Weights of a small transformer language model.
Size: width 192, 3 heads of 64, 24M parameters.
Each number is 128 + 32 x the weight over the matrix's rms, rounded and kept within 0 to 255. Layers, rows and columns count from 0. Numbers have three digits each.

# layer 7 attention query, 192x192, rms 0.1, rows 0-76, columns 0-47
175090184081129102168096117122104172116148090141140092110109099132073085119170122145148126150147153149164167166164147103170143155085129103078090
074219079133110165140134169104136058126141110095167162129148084099160185176125164109093072105129077162142105076152120141110109080158166139183173
158050149141181041041100104103074212124137112224084114122189154150060177056155157119129073145152142126150130106131048177073135145146099156031186
092179136125082238145144145165178030087154138090161180113113146110177111149124105131151161088093085164115118132102175081150102131136148088195099
108255100124096216133200195159140039130159131092210241122150105111223133165166101144103185029099072200116095106080147106096088131110182119248173
155093155113012130184129083122133134162050133106147086172061140145127112154129114117151190126119129192107194145145214104246148169136084110123034
172031147093115046142075095078088227130087082096060011142078092165042165155087170124158061230166171083107128142202130192131182055084094140046119
136138154123084158136147120156160131163082156153183224126056137138196082145084082157123211107102102169135161128115198076190099171164126120164022
055129137160221136073173129134153104162225148116122101106110195084160110096174111146126107106167166149123075129060054133033123125111200109109158
124108131125132086136082091026148206202045082147124113182080121182116147162105141149112129138137165133171174090133142192128166098092077154090098
151080157143155147038138130151151147145152153194157158072101154135122112109130068167074194132146107140050143112113118112088093141087158109116172
071148111096158128106100164095199117152102107097101091150071157136148095197150152109122201099072136146121184033113111141143110076100141120130056
121087109098179134086111103126149143098135130173161165109165147150141157166128130137108120140091125142141137112084121153095140152065139142108156
115143158185090151100152050117152119130156115133072128154178175123164091081167139153148088137152173133196108110124088097169125080181094138097046
107146114165125126105130136112130118132162086109107103136189137148110139099179122097199121172110164158096143115126089134149116092165144121105118
146154136140099131189183132122130134144118142123100075138121133124140110104147126133125137094151141131118133113172118107145117126219129120120106
111103142159120113104138122124142095185213086147140149129141133121113075059122184117202115088126133161159151151144080119118081182155154168073115
125161104118113147167141121144132159119063136084120143123102110082182154160103044173088166158108135094077107116133181094159155103139112117176118
074132074120155153061104148122111099108148085140139165109158092139165176173114111120117097126144077095137135071102091155099122085080144130170177
163188197100079140232159109142143097156101177055103124150069114140144111109118126136120170124101160164125092192167191104197119145168132116159032
149131165143058150140141115139167172161065168131120178158084101144151135105105085159115170148072161115112156155153189083171142152142111141111043
129147092069057088152121132112068101154140156089050051130140097163044172125107153115094078113147160160131056116128118174097157096080108136160161
127158100140227120107097156113098103076207102141083073101207134095086133108164159124120066129177125071141099119106033153038128102102146133088255
194109148091079030145093070029105255169000112128087051201070096202075168144082171116097099208104158060151123112255130195142177047144064174058062
124111145148129199090120140173143090091196171187136186077162131129175107126167064172098151050163044149127138140085113064057086211097204101126201
093134145170176098060091061037171196214057112223079126172115188155083170072099151103096088117113184060193112045168057159051110101164069177047125
106147141117143067146149077109125172178105117078118103163086127116113139078098154107165098191101170119136123124168154183165163095147091145167035
097048129131133136094093117132129137112194153148081129120126089088143153121104097136128097099171114124153153128099117116124161161114150143110167
149164120165156131172115124097150122090115132160166128143131128122094127110142141110130122224123142113142178144088115112121141128203092157090082
157082114145003129148126093105088131093114133168084129128156121129194078136147131129160120067149113139138126135120108106145149140196164113113136
129127158118117147176132138085150126122143114115109074135131136099130034109117113110121145171146164116125179076147145105156144123216131144099069
116163122126122154127100132046133117131139102139103124160056169089137094153103099124076181144110119119166170118079136116139117069161113157100051
088119118136197127125147091129118123178139190200153166111113125171093188090090086139143093144154135131129061123102096136122075169185128119128121
184164141146102146124152108114112128164129113101131117138106184070136135119150108174074120101159155142125155116159117114118128107137069123098130
097097137143133122166117098111112134097164140161093096118190118118143126047102100104180107151187107097139135124159127102126157114225142129100114
149112123130138117150153151104109136122139124159157174114143100117108133100127118129134126209139112122066133160125094127113110155164163147124095
097118131116157138088097098120151150157103125164153183117149151151115106116135103140094138122111111116107128080118103133040101120114148147120118
121118117140175138105135135079153101170099130132230176118075208103139094137144135131119156104132140168103117105115114143074112142180152110091100
130172125139180112110108087139135141160146127131130106141166124166139103052105091116156133175142151126168102134133147125110146127177121155126123
153132122125130119164145148093104117159150128141169094141162171162120126105124120127100131129129153141131165211100165153152156213126127134179158
163081128108088128157153147132093097117146171164181115109077126124121144152098119141094157132165064144038153142138162144076137118152155062121139
161130094090127113114080150109140185175076143110152131095052172129134121167065061148116172031147127124134122075162178144128163135106125125132180
158131162123190143126197134163116129106142160149148145093142097182132163096104141101109101195113103086100082119147105145097106127206153112099107
134126085081123110100164126103119149130119126113149143125135176102102119124114076136088107104093088130132152054131128137091112147157138159132089
101141127152134123129154125096118124137164096089109079182122142109160091103138119138141137138162160153143121112143137132151139107181131142145069
199105181118090146145104109158083131068145113170151156075145105124115126128087088174091131166198077127088115202135167113115147124104134107098193
165119113088064144124122110145108122115147178141092110111155104138151166105129108114135125103144076135100155149132147130123147132107129113104178
113141097088146121088121148160164143199072209117156126133105135175136150161156102136116128064131094147099104107125124146062113185112136127149134
183109129070080134198073134130106088046177117178113159105189095128087111204037159119108106178107055088128224160164140117163130161137125124129158
121121112090130103151107150150145129166116185135107064126130133135116111110130109108163187123120085118082144088217121122117109126201145103129119
138129111084137118118118153124147140130160178116138076130132151139112141165137136145132134135092082113167098114201098107132102131135128127129131
158159116089041114151118158149126100176080142144113109147185142169103069118140125077165133092093121141089152139170141110113104210154147116150135
102133108113126123143137166108136126124109143108137126143108131121149109161132141092148169085086123119117097075175119123148090118186146139133083
136141087106119109140161118138119138168121144111118071157148142156174111115145102137134152068152129172168087162135174137152149167107133130169154
163129129120077121171161158133090105102157120103078091109099093085128129095106117124161124137178114113099133147151157103198142100179122112133100
093144090162120140109164121106169132226112152103173137170120205148118099122147099135148123072110194160150152079135104133108113177164119148142119
139152147125175116120110116137121104081127130167198136130137161150147126115123144135116185167154104138131087168158158133087132108151127117139134
159155134145122121101094131157168110081095130187079147089135087146128186086120141099162132179118159095143129160099112109135119105096136120137128
119077104062088118166137174105109153133129174076142095127079102093133073196117116108158141051126076132105171114123162132174154174093137154141126
102103122144098126125150105130117138109194121113091072133126109161120190103088082159120102131185134131104174119134156130119131084133145101113148
152112113121141140133120141143182121152113124069096062117079137070157151125158167127156092108177177178134144115094163150192193157075087088133137
143187154183145138169084139104130097092109087164165105123139182138117106109103130129129201157161144084153131160164144107105121064208110109129120
107142104171160111096119087127141150202129151134163195128136167112108113123125092137171099177094188106138097080107093126163122123125116135116097
121109110167151111145168143092096149102163103081122109132157123116140152089107123130162105140141164135121121159080152155153140155172163142119152
125103129135168085000074101048106143132050199194067077082144210139106162128090126122066106087095098071189066000072086223123153103100061177098155
235200195148091155244181151210129051128155102098096121094076127140103094122214105163172141218128148245155112128145093065156133135085192092178126
205176190133089179255219120220171090115177112162077076092095151157113125144192058151176170209127184238128126150166069063161153125130154064173088
032120086118144175047116198135121086089125190107156158087156155109185095152108116129086176059136063116075143113054175110143125184091140098126170
169143166151125056173121046095117197133112152094083081204130039136077149060096199151151072178140217120164071179187146165116134102157103161113070
087091120115179105059088146057093168102127107100163112173152084116156116113102190111070113107157131120104070169143163167088120166121119142109114
164147125110145074191127069062117181160114097129095088160100075137065175113116137136147057141129184096187106134199110143124144091166083183144122
120118156146140107121101124158083108094102200119148092149143132149137085145135151106129180143095102171123096164096157136122126147136147101113085
100084147152125083163082084120087163135075171134154062168109162156154093113093148089136176096096118138123112143118160153109131139144117132134109
113123133148160122062076185096145127097128158118121152115126184132151090205150117157062176132144101141138156123101123108113135118126148139140123
112155116131190090179118103129163145180120105101170083158124103119156120131143168097151123155115186118188113148135116140082123166108150143127094
109106126148197121101086145101188143142126087090109116126138121124134079148114087153088140091164155146155172131137124112103128145133120121124119
124165130129172139132094117123112139155148106162174110159147099115159120149162121106139123122086112147177113129103096155101131164147123137145090
# layer 7 attention key, 192x192, rms 0.0996, rows 0-76, columns 0-47
158202122097127142163146151128096118151105085102134159106137101144123155165086102160103104138161088089146125138130121125113131114139150138182149
089053134148183098077113096117123166103128148205057103141121144176144145113150123124162140162120137099144144110087125161121159105130098124036099
068198098134101149147130167124201057132166127075121132099104166121131092149102155072147132121115160202123142148072133114112101143116141113162105
188100146127117109096133096109051194142100079170141143154200100149126186102151100173091107109159130047104064135179111139122170120141136155095202
179169105089097149190172121082071122131128088116172134120143109114132140157144134128100145080164075135120089173141138094165124091182124145145127
159084143152189118127154136151107178135161146106080076128140140117136109123118102180124172180100141079103176111117115137161168144140132149091101
032020153210192047060040013157214220230108113182110111213134114165089136124156239038163089184043205157155171076125084223054099136018092121069114
198125126066146122172111162131078131093122113094120128068155097144136101134102050179125163177142097101082091122167149091166144138155163148152107
110164171130121145190135090127099126170125166154179139139097125160103159201157166097175131108167111176135128189121122088130112114126141103128133
060145195197164036089087017060142194161149069176112135213148182135141234101119172066115046158109158120202123079205090205045093073140064240057165
153189176078147101179111098127078166130071133141100109136124101152116172160076081129121131184144136069156105111136158105149177136134098150122081
118158130157108129073131127130152123141132124139136131129081148074130132095143157107124123105119141125154159104152132141150104140133142117140128
147144131114045127159140153096092063107109100144150165123125151135114152093061101164126105115225117072165108111141145132121111108134106179157188
157096106126150137090135163164108108195179108118132106108120088125097132094167159169171058060118101090123067121111127093080141090145128115093125
126169173181131114093177122130133126152110192154153064167086131087110097033163134114167115072119163091159102075091146118147129136126091149090119
097121088152165141095095150146181141149151157100162112125144124097126128122155139110122121144062101195123149153124099139113108131112146093092124
162165129139101144116124147153137151108125144087180130093110167096121111131132134140093109121118117117125152142138151105129113139104119117155157
181130147108168095138114080110104181120103159150125121157132116200104149080150103132124122152132071094137102099159123161114119093142121152085123
074057119152155093101112091135171140126124154193125117179097133148110114073099170075146086117095114141173140094131132205115105097121096118093116
206159130089070164184179156102048125107142110062123130087128093099128124152126112155131153148145107113086095184162128058172162148148164160131104
221199076025090196179200255122046066049159080003122152031128127060159084122099013251105163109194086120091081179144137032189181191208195141237143
050105082173161108079077128120247110140126153173134060168102146104161064139185232038179132144070154174135210081150114178116079107165121092118060
077136155168116117093115082114175124155130155192157148180101138141119165154134223065095095088137138158179165144105124162104121100097077114093153
013046180211181026010036000156228221245101114170114124235155149168136188080127226026113082147050215150176211098170055232018117107011056137042116
252180087022103178170144254133032087039133122093115175013156089122150112178067000255112172148211048091064060170090150036193149128125163138196139
097124130158112117068062108140200134151111106170162139179134181084131192101157163106098079073129191105163187097115112163066140131070112109106178
025076230213170046209122000120131214255075133164156091236104169218068123131198214026223109157063183153140121097168101170060102153088085126060097
115082119116142146144146162105096140075125076155159153113138165136189129151057088164111139145162149094134062132106155103146119107109179147140119
132070105123120116171081122142178097130132114079105143114115141097132130084118118091078099082112103167136147126142121178087154078132140154100150
121135065135161136118115160141138142159166123119149142103122108154097148116099143134144139128104101125130104173067114121109132102041128132148130
148083104128136132174172119137148160173111158120098130080129140110147175144061152103115121098070093150174140105114107116132116090104139124111118
156082108112115117118117102113170177097158077147101138123112118074115177129097111058087088107109118132153119132133140109128124133125129143136105
158099152099110156144095135102181144092048185130175138129120135162116118158157079105148121132151126132154116123119158132108113174094170133089135
139133104134150128128122136142177124146142113114132099145180140100104150194101151117101096113112106120137142109073129105128134128108105096102118
124043105117181140093127122144111137111149132150145156124111103083156123099076118145116128128110134151153063151110133129102150124099172164127134
123126173149150123208082099122177125128085207096188102151087176213165081124121083050108135137133141230137173166062116184100119113094116119078133
142144165104093124172118123119105144140102148132149154156133160167137179163092132127127131126183124108130144136122116131138137136108116140172160
124141123141117141156083118135181105179115173083180117141132161125117117167155131100114116131126095149150197107074125162115105119085136124130169
130052100109180142113104166137105093095115105123184219091185152129116058086163103155141135112123096165135106084186079120092133140159190136141147
157142137145125145174178126117129149100084138096092116103146131082082126145133136091136150153088131129126127127120130142153157125078110156091174
138195144104128124145099130103129129137096183107118134134052091136077136227107145092106129200122066155158145152054127153177107127145137156130110
090121092138116150158092108123126131118119071171142170191210092127157175184103194142084195168130124105108150105207118132120122185118157136222146
122100150103108128122112132144166080132091219132139163081107133143153093096139051128164119152155126195160175149080110126109121130093112080093100
143102124144071126175142132121149138174107150181129110164125128155101173107099152082143117121156111128097093141135065118143081115157100092142186
126087094158216128110136109140131164174153118121134110131134137119147104127156109129167105124071121164153122142128101111130128074137145111088117
152157138079135123175124122121061111117111123110098117119147062195131140210053113133110130180142091094143125162140145131154170113158094157152084
170166097098149116129168163107107118071141123133133148125062086085151160158044126149100147158138132083173090121108142113143160114102123186144130
122142143119130132133134132098122149116093161125152165111136135063135159144169090155125172194136165148120159134161058119126119126113133131129125
128091117115061146159093188111142072102088164152107137116094155153065088141030163081075129139130132119088152123091143171211135149068136106151146
106164134126162139108142154140134131143060166127167155142098087106142136121111154117091188166080139143159150138148094134147123141105196153148125
151133129120118127116109157150152107154092093154134138133095094116100100057150128117094131104107180072112137071140110125116118164072164106116143
127168112158123151105144172141149141111093193111148114127121080117089103152173162132117191151095108128080142124104076138152147139094145119155166
091099107143133131097085109140191133151133142135183135156127127128162103085161131112107145137097157182109160133144093142109083175086171099135132
132114070124211129088123139115116163114154104094173172093164103107093126157150130164129173152064117172116085116204083123100115110151184163117156
113099091153187125116127083130190188124152187151124074138106075145126093161127132065115147165042140144126105164102157121134129147103134095070045
128103107161135125167110167129156151171117145110153095151190166119093140143213183152176132090106130115094152076118087125110116116097166118120214
152113069094161137109039162175115046160112097074144217098148116143121082158103114154110148123109071144154214150186137131154186126108145150144143
157167137118105121101148095134126146092091128129095120130064099172134142062103141141101153081140162101115113148178202138098189155115089160139095
096070107154131141175136092109143188099147157162125108132080093103183145178081152115085162182106154101128153136135112132137102126127154122130129
152160127149136121083139131092099153123132150157110130155093154092089119156101122133173081145119167088151054070108137100198125143130119146103092
137132085166168122138226094099119129123165086111065109089148118077129157155134131171126145138086115101195100082168170124100108075160124205106098
134143098092179126087074114167163138133158087099105166140151060118077127132141175099084134093073104150115157167135148135123190178079161147151108
114095195142067138144154126121092111153099154144164107176178130214096098078210168153144127076190148096069074127171106116082089167185157121140164
100123121184173121119198084091120142113179128149144113136157149090178102057135067113176090145130181171153064113099116127123130107099096141085118
142120188192124151173121118178217160115135104154102121088190202136126144128133069079090130128051121148131162074121147107131122151099109131103143
226173122138065202143181244199082059113225154104183183000217129093174104148158098177131147119096065146073162156111124035232128137117191109190200
187180131139110200116137183208103080095216197056195177087145107040133057117156100141104191122122054196108174176054209015174113223089198090146119
132168084116109158173169175115101093092151098065220144138152104107122121165164164085135165127154080098119156166124137107157118141149162146193166
150100197137152060175062110095142199145053107187040056108074171172134178123082097165104078145093170105153096110154065156044160073123101129067093
136194144154109074125173099084073097140082091127100143159046156159127159107151129133132066138158102133190084078124085165139168083134062160187108
086116131146136040096084070082191196164083148156044062181100164165099186122109134055116080144082234124183115072153069224069130043122075159102096
126144131080217179164120138113039130146119082140131164116133129169105103145137161187131111136181117080102098142128134078115148133160136120150169
116149159118169117121120106113072163171104123144048150155150172202083113129151177121122067140119146089124111167152103124105121100132131147201088
092154168108232139160093116105070134136138094140164126130146100161120178153092176139111090138177158050132066069145113119091146107163108158105154
191105143161027106111143140143129106131113131175062113121129172172098156105130094120161125160114161158103126130146097133140123134123126148133180
115165145161117098115117141113142153113152138099126096151077177124123153124120119110128136128106135118156162105145094142157109138095130174129109
111101118125090149123159133129139100147128132156109153138132164115120145138130147124164129197179128175112126141116145122116141113138105169150144
# layer 7 attention value, 192x192, rms 0.0936, rows 0-63, columns 0-47
117111154170159128122090068147101154120133104135202154171107114139100114172158159164151183161134109143070108118125191140117129107161110100128128
125117091146114139189086104140152100167124109142183083161063134090111107136151124119165124105080133129092165139119176145173129189084134087146133
131128145127139114117151134137141144120083163072134120144106139127113157131089126157134176108126153123114100117110136143107126102122158137125135
152137139172226115110078087187124139157145123121119156140140096152049146115074131124066147170137149114117138157088165096156133131144076150152157
170131159152142126186059131152068136072153097145080116145145122082128155194123154124155131168073082095094126115151149093119117100089096143133115
084118130138152140092136148102111152104119175111142091136118169129162136149162117105181138099137140177118168147125133142112156154176191130108155
122104091079123129087125139090149122113128125140098168109121084155197093021142116113145124112115123077160047105096101144131118153096133147142094
096176145096096140098111127094195152132155176096143146140138162182144098160142158122125114089159169125149065101071165158116108126125168090105121
112108088125133153115063114126142144130126108129143146108166130144107126144141143100148126161079122108121172131134119109144125101114114133131107
140139125165107137104096109114092126105115119177171125147146160081088115149175172174194129144085059116104158148177142130141130156131114098115099
134145157113049140209155157124134085123134132149079098137125095151125166166092079144108084105143120142114079084148098139123093106077132126148094
124176127130115128200123096152094067145194151109153101115112121060168085173049116151135105165126148173115055115094127138117134177134067127134118
139158129153143123114106151115140165087094172117123183117130163127118139115134131149175163163094070125142122136149166131072190119147126130121116
111162166097110140174189128113143102118141234074161143132071178163142106107128137138145154165112175155153113135129204150074170132130136126123105
081163149147176139063103172137143169077094150147105171115139136133178176121092135108146149107116127099145152138157071143145170138102155144124129
114181179146153113100184132115142154128167194130122164124169206136173128047097119125100114065142112140140094101106137150118151104148112116101146
138231170125077129194166120101087088135193238119120096154154170119136107144091148152161086096144133162152114164093163157134162190114109119141093
128164161133122125081089093140128142117134134135168182128161149122113095118151210117163149214127115139115087132152170128109140108170085076092095
145096089116077113093086122134116157169149076114160118144154140074124091147153179113151118128150121119135164153115133126163146124150116098122118
153127131125085142155116128115153135163114090111181143106132147099153078131144120137165124110117078117132125080124125123140137096102106103102130
120083113095095151131096107141126069174122083138123168114164084168082111139151151132116097161161142109132179092136140092176085094123099116139143
118157138133135119119124149131102136079066133063101097126068120114092172192126112154148152109126142122169116161103124117129131202121188155172172
130148117156080137177099140147144103133110138152096158131115077126069164139077098164080129101111106099132125058131108114127103100072117128178107
132073127040088134133161154065096084085130096142085110111154119151179134080182155124179132189115155104120132155121102138106116133120153144113052
108084118119137137136117112121130096165124058117158105139117066155110105131121103122130132074124131127090094098083110131176070093089115122106129
135093126107129105133161120144127138120141079101145102155055071080189068097108121084126136095122140128144068150134131156162168146145132100118129
101069162133131117124199102124100157087132154143117106176066137162065144139170146108103114137036174137119130106216157127140045082091157096084091
118143167092142127111131128117099125056179152127088102129160129110181127083125141097134127198087205152139094178089140127104139172112111134153086
148182106168102147162117088146181153212113219079178112131064199113115114152186134121138149158058130138085188083127186114121145103152114091085115
145101115146156122117111102127130138157114116098161143140143138124058125160168161154119161163160126140119164143127153113147148132165115103137153
142158074130077158169032156121120120121109124148097079110167096082082168235182137129153118168105117096092209135144127098139151152096114140143111
097091086092093140131107168095137128126111163154106094137141134100164167125119090131129098081079183086096143116099045131158096148040163138154088
135189180152200119070138105173144148177140147137153153111159138116136082091140157099107095118178145124154128127146125082172115107145080114090147
088116077144103138110071156147137105166125183139130139113141111119118148120161119126134120081133146120114226141087088113130150173141126114170144
151134155135141129154177154115113136130109120139095108110145140150097168112073114150118121119158122125125121142149076132135138083105128155105123
104077079147178098113102121141104212089153097101122131127090105056198123120092047102110147137049106103112037105152117137111146132131128136154161
142136112106110127136089125107107084062097077136126129129116043147087137231154153171155158237133128118084062120175125130091116139125128166133072
143161142143120123188199112135106115134202119160160108124149168084132085185125110087100063111152104179172213147143133122152173149166100131132184
129064114080134146104108118116111095136096107142105130098179088160082176090129140147124155255097170085086119156144130103148081089063115146141091
131139147150119141173079096115091152118126100144151081162117120102091135202123161099184145145098102105075174118150123128177164096113129130081056
157126103093109109095164160110145134187104049135146096109133124092174087097100109105118080006196116078180104123148052110230135134095137118097144
127052139087166107128168117125071077107145026185122139124124041091163107055144119139146116177128158117114091130099134106180117133130078122152130
133154103105096132203142136114128090159161172130119099132134096160129138103090046132072081109164159131147136131062109140130159164118128165193146
134156157117071152172157154085120090133107169132107099107158132165093161146121135124182108099142138144139198130106080137142138091092134132098102
123113125169121147180154106123147129194093125096194162127065191123116126137106133166190153087185082168105172067119150142138148107162159096100177
103148125085099123150193180117128095130156172132131136094146145130184118089111104121116089096168152157152167163101113150100206141165118148140134
179097090136128113132197115123160146189109104105182127127074167149110110121143108164105136048198089139144115109123143140122115138157181125141205
173099116029110135128215180089141041123136094100147102097112125152129127148159152144109122188216181163124117155117127150152138139149160152115125
140129118141122135129122108136132111179093085134150158114067079136081088109145147122169140108155086123156149109150147106144135086146106110115139
168115133101103122172101099161121070185118121101103134125135062148071147125141149145085126155143164113117156103093138088147084090108061139134094
147132095117105123161113200179141102159056107081130145085039050097096165166065101139139150095153111136150160103143140103116163102120137127136200
177110098108136135138104098142138100136125051134117162131098050143088109121133148176086145152117108085137063104170175110150073094094092135145098
110067121063092126144129137116121087095087099103096144140089069144107163114114110167105161183092176094080051081128112148081072104095154134132086
150170158094128129176101120134127113117228163108094138130190190085195116180106161103094075161182140158155140123067161110100168164160094154128111
131103149140134120102125100158145125126166084150140190127134125129151071130157159096107104144141093150153158088158170094140114098160088098118153
130099146113108104130207157109117138132107168115094104118114134100192144067157089104170130092142128160149147167066084142090192148155138159132122
119140136113159126128131154166137154116155142113054081134108175077184171119090103099071114058100166106158117110097114107141124200076181161165138
159151108115088135146079133122109150123112139142077123108165112133087182132117151129122124230129132097125176160146117104149205102119098141149080
134143161123148100137159156110106158095105148126098112133130122127140154107092094153113131127137136138129067146135113160119153111120116129115106
146179119161127138151051114177145128137150145132119104171099142104039130195096177118094157130062141091080172096140174114138112117082101109088082
086127168129119140149207129085143127104170166129162104142136203118177082150100127103160086071102117174145111128158123163123124127088163110092119
137131120075106118155193156108114101106132141136081134101123115125202125040116085109145112119125125130171073160121113149097189142143113148130111
141140134141145109124159137097099139134101142114123119125134178113111182107093129175139135106147117127116093145129093152138138134127147137118124
122125125132168126094101078168139126109152119112169156156106110137117089123140154125114175197076137111109071106159193125135092124117107111111122
# layer 7 attention output (transposed), 192x192, rms 0.103, rows 0-63, columns 0-47
081124131112169093067137096142114133121148156113094159074129102148171196136070114136132159117162130150174115174092179127127179108132153147138199
133111059109089139177150170073156123169104146101106111154151094123141134113141151094145131052161150167132142111093111160168142137210155161169138
091133138129151133101130099161104130099122151143125150075133138137125195134118079155106148159155103109122130121144142084081135121132149137098126
112120154095127104118112151107078138067071126108149214088131133139146193125044124144118077129173134159140141169091134152201177184081149126133117
067089151119094114104119065165112114126150109096098147130087107146117083180032139160128095136144159117104093182100155143187131102135171144156132
148162134167154114164121177100115178122128101103134084119130136126166200098214154144150144118115097115088126114152160144072142138099129091156124
190064089113155162109150087139148086189124143141172101123138179154099072125139116132157157162130133143108140091119090157113109126176097144111129
141108080143171146134120150094154160135137098139144119132151151173122166145194103129106186147096081107112084096189136147098116148119100118170131
131160116147148100136105166107120158137153125091153115125127127123144147098125128126192108114082136160133143121101143163150143119111116124178128
105135150126149106107153113133130129135166151134101135150120104116169056129119141122202160100129167156176155161060157123148145135175102151113140
128093135131074147168136100128152111100129068155106108161121093124066096166097123106056126095146124074110114115167093142131058103148166096109113
139121122115107147125184096142119114178068152120063155099093074152135047148082130110124095100158145132192110085124120081183108095229188133173156
103138170157137114103137102151099154130175169125125114085120139147067138114098121139130130178155095110143114133143167154097141142076105113144127
133093106120120170116155114129163140135129145104105121104143124163102127130157130127055155159121079131121070127211155103074109146116120112210146
138123157151152084101088146136096125118174151101158115098132148110115211129123154161137157164099132134095165101137133132106154157036093132151113
135098162133151163091158101136128146127137107163108142116140146136103139102106134112074131169139102096112112146171116116106107134106094090118135
139070118123103159117180121123169116108095119143096165163121104111145082159083124106103184087088127104167132091179162123185122148194080112191127
108155157131183094092136124140123153154149171096110166098116118155168102124119122115159141138092140127203064159125149104133119137083096147165151
110159100142132089130096162126140145160115160119162104167130122138160080125148134093182116095106157146179123121108137130175125123146097179123122
089121129126093139129112072137137113155159136131089147118154110139100043119077089121131091140142134107166081156106090077139101093186118132083160
138156112118107132178093172089155124118143114135124143160144147150170109103142112108135071086078128135157132125089130135137126120133130112125148
146139126118105127151124140160136121080113154074164148144112162119149210174164106160144168105173116143120159065114200132104179179147123138139069
112116144115094164109131103142124103072155112147103134108132118126060130163038111102090096134174140124163162123116130135153126114129145139118152
168113078114151171126140102151169100192143138153128076176092156137132059112202152118145165149066136130096123121138130155090122099143095101132121
128131076123148147128156105104129126139116117183124167125154126123154133115121080114152118085118148141143165102093091131111156095217153126066150
132102083158167136101127123145142104208078184123194126110151127145113133139157095149132140106117145163104103079124080120075098116118139165139137
088083140189148112137137109108155165133154086108151117128131145155118151148199155143087119125128157160054107166119084114022068140086168143161116
158090145159122141135168126157136128196119136071124116104048146154159146149124174158078119116113159161111093117136155116156105136092132090221158
109160088123101124151130159125116163124145133089117141106177098142102126095154117077128108163145137149100042186143066108101070166161129159177135
090153125106160126104107142115120135095128139135140155142148146171173122139124112118149119098152144139173135161090156126143166154128110126124117
127180106113066120190112192103127138118155112105107091161101075100107121132104172084169124123089155099122148145113169172207151121120123138148106
151108075149094148167129167089151125154136090121132045139113134144068135133136167104141118135123155116101209104128123164147101114136131130155125
140192168133129102124144158100106142106142111117136186113176117125172084107116099140135102129069153136168096170123091100175101172053087118097162
160188094133100124161121234097123127104137140091135103113117139108140195083134155104154113117110122143152207119106180144174161138119118143162141
105107174131142131115100087127107117062125093154132143132146129099068114131091124148110108169126134072122144154153085118128103122089127089072078
123100149186168115120139099171092153208101146102156094086105147168074126121113154137155090153209152130109134108093125114091119097150178135163117
114170113112146090102147094164125112153125180150103120141080094113132105185140111132181206135101138133150146084118190154117175119161163168115123
113107142127108148131100134104150133143107085121099133196128082099163021154111166135122083069104141137137104144129106068183111113110141107143135
136159123118125110182126151112128133160131126119130128120104148150144155094108128093150091145113156130154141148119156136131116113105153095152118
098104089129158092097106114114123140108120135137131112152145065100102101143106147125193155126085170132109138147130112155162143111144099177133100
125133102141113136146107123106155093132101113162184108200190121096086012122157106135160117109086173096171171098133053085167098119142087146025068
155108105088104146133157089117149078225097158169097125149103137161147047117092163117117093102156174144177141155075144117181122086162145113086176
157078103108060155166139151112158109104059106142106091158123112101113137128091143118080132107155089114099188085175154139210159104174137112143130
129134121114127134130102124109148120085164109129112140153152120093116129115140117132123115142056129098112136130167108128128121109110088095126081
115130115073133130122084094114133111082122133131086157121217117129120150090134101122131132130164079094142074151135092117083136111195128133097134
155123110132111147139111171116146117163110153135113080129130121099102147108124154121084121152083081093125157079204163102143129098091106109158126
125122144099125122140100109125139107069103101147147132154185158117168144126151079141119165109196075107122106134123106117092130132163153139038110
152166080063112113169104145120164101192069135148139112177096147109168150152189121133093133105073097104094103085185130130110106131097168108105116
129182116121134130124149115116131118114157167147129180108184129111130084112129082124173109106110126135186133121077113127121159128162112132073140
128163109083099145139143129145134102092123129157128190126137127147151116138098090108110073123098153135147131157097084135172123129181128148097134
104233145121064116186110151144104127121122184105109151097137115098069184128093092134089064131171095082145148073138140112109136115110164140091105
137131125087119141134156102130134106118127133156129147134147120152127084137087102128143137106132145142176108140082129171134127129152164165081142
132114099113123132145131083152135103175107154162097090117101148167086165151148108107099151163165123110095149105137122149067114083169166153104127
172106123088105148126086131148124124156078090142085104176123115199141050138101155133116118124086086115118036148175144169209096131094127117176152
113150156154135116116123127128130141160150139137124145109127136152148101108120120139117072103114123158159090147085110126114112127079142121120199
142105125133127148093108117174136105162125143137160093115117156114098129125132146136100111175142117119078123137151104102109109117108099119114127
141080127148082159151120138146128118128111070118165100145137170159098165163136145148081122104161134148050139100122092160140100183116157117160108
110138122132107092150094166126127139106121143107141097160112093117093109127097167098153133163097156098146141152147157144189118135066102129154076
107094152145141107102144099145122125123098141156137124131109112111073139149091133140085149167144135084125148120179123114133109105107109135105080
091104082105122134101141122114091133094140127137109194118131085121089111164102135123140123118137188184106124141092087143153139177167145192152118
139101128198169144114154112102155166194137102132112117134142121146121109113203126137119127110101119138118096088172102117034087099119144089198130
175097122126114178123166107160147102200108159148126093132111132111062062120133151136086125170131118104115132098171120117113109098125105109136109
118119154116153112110131091143120117104114121159132125139143146128112148125128118119140153167152116080136159140155141133118117119136117120091074
120132115128156118108175111131115148170121145118138171099119131160160137132130113121131131098144167186146084134095122130094123161147159154166168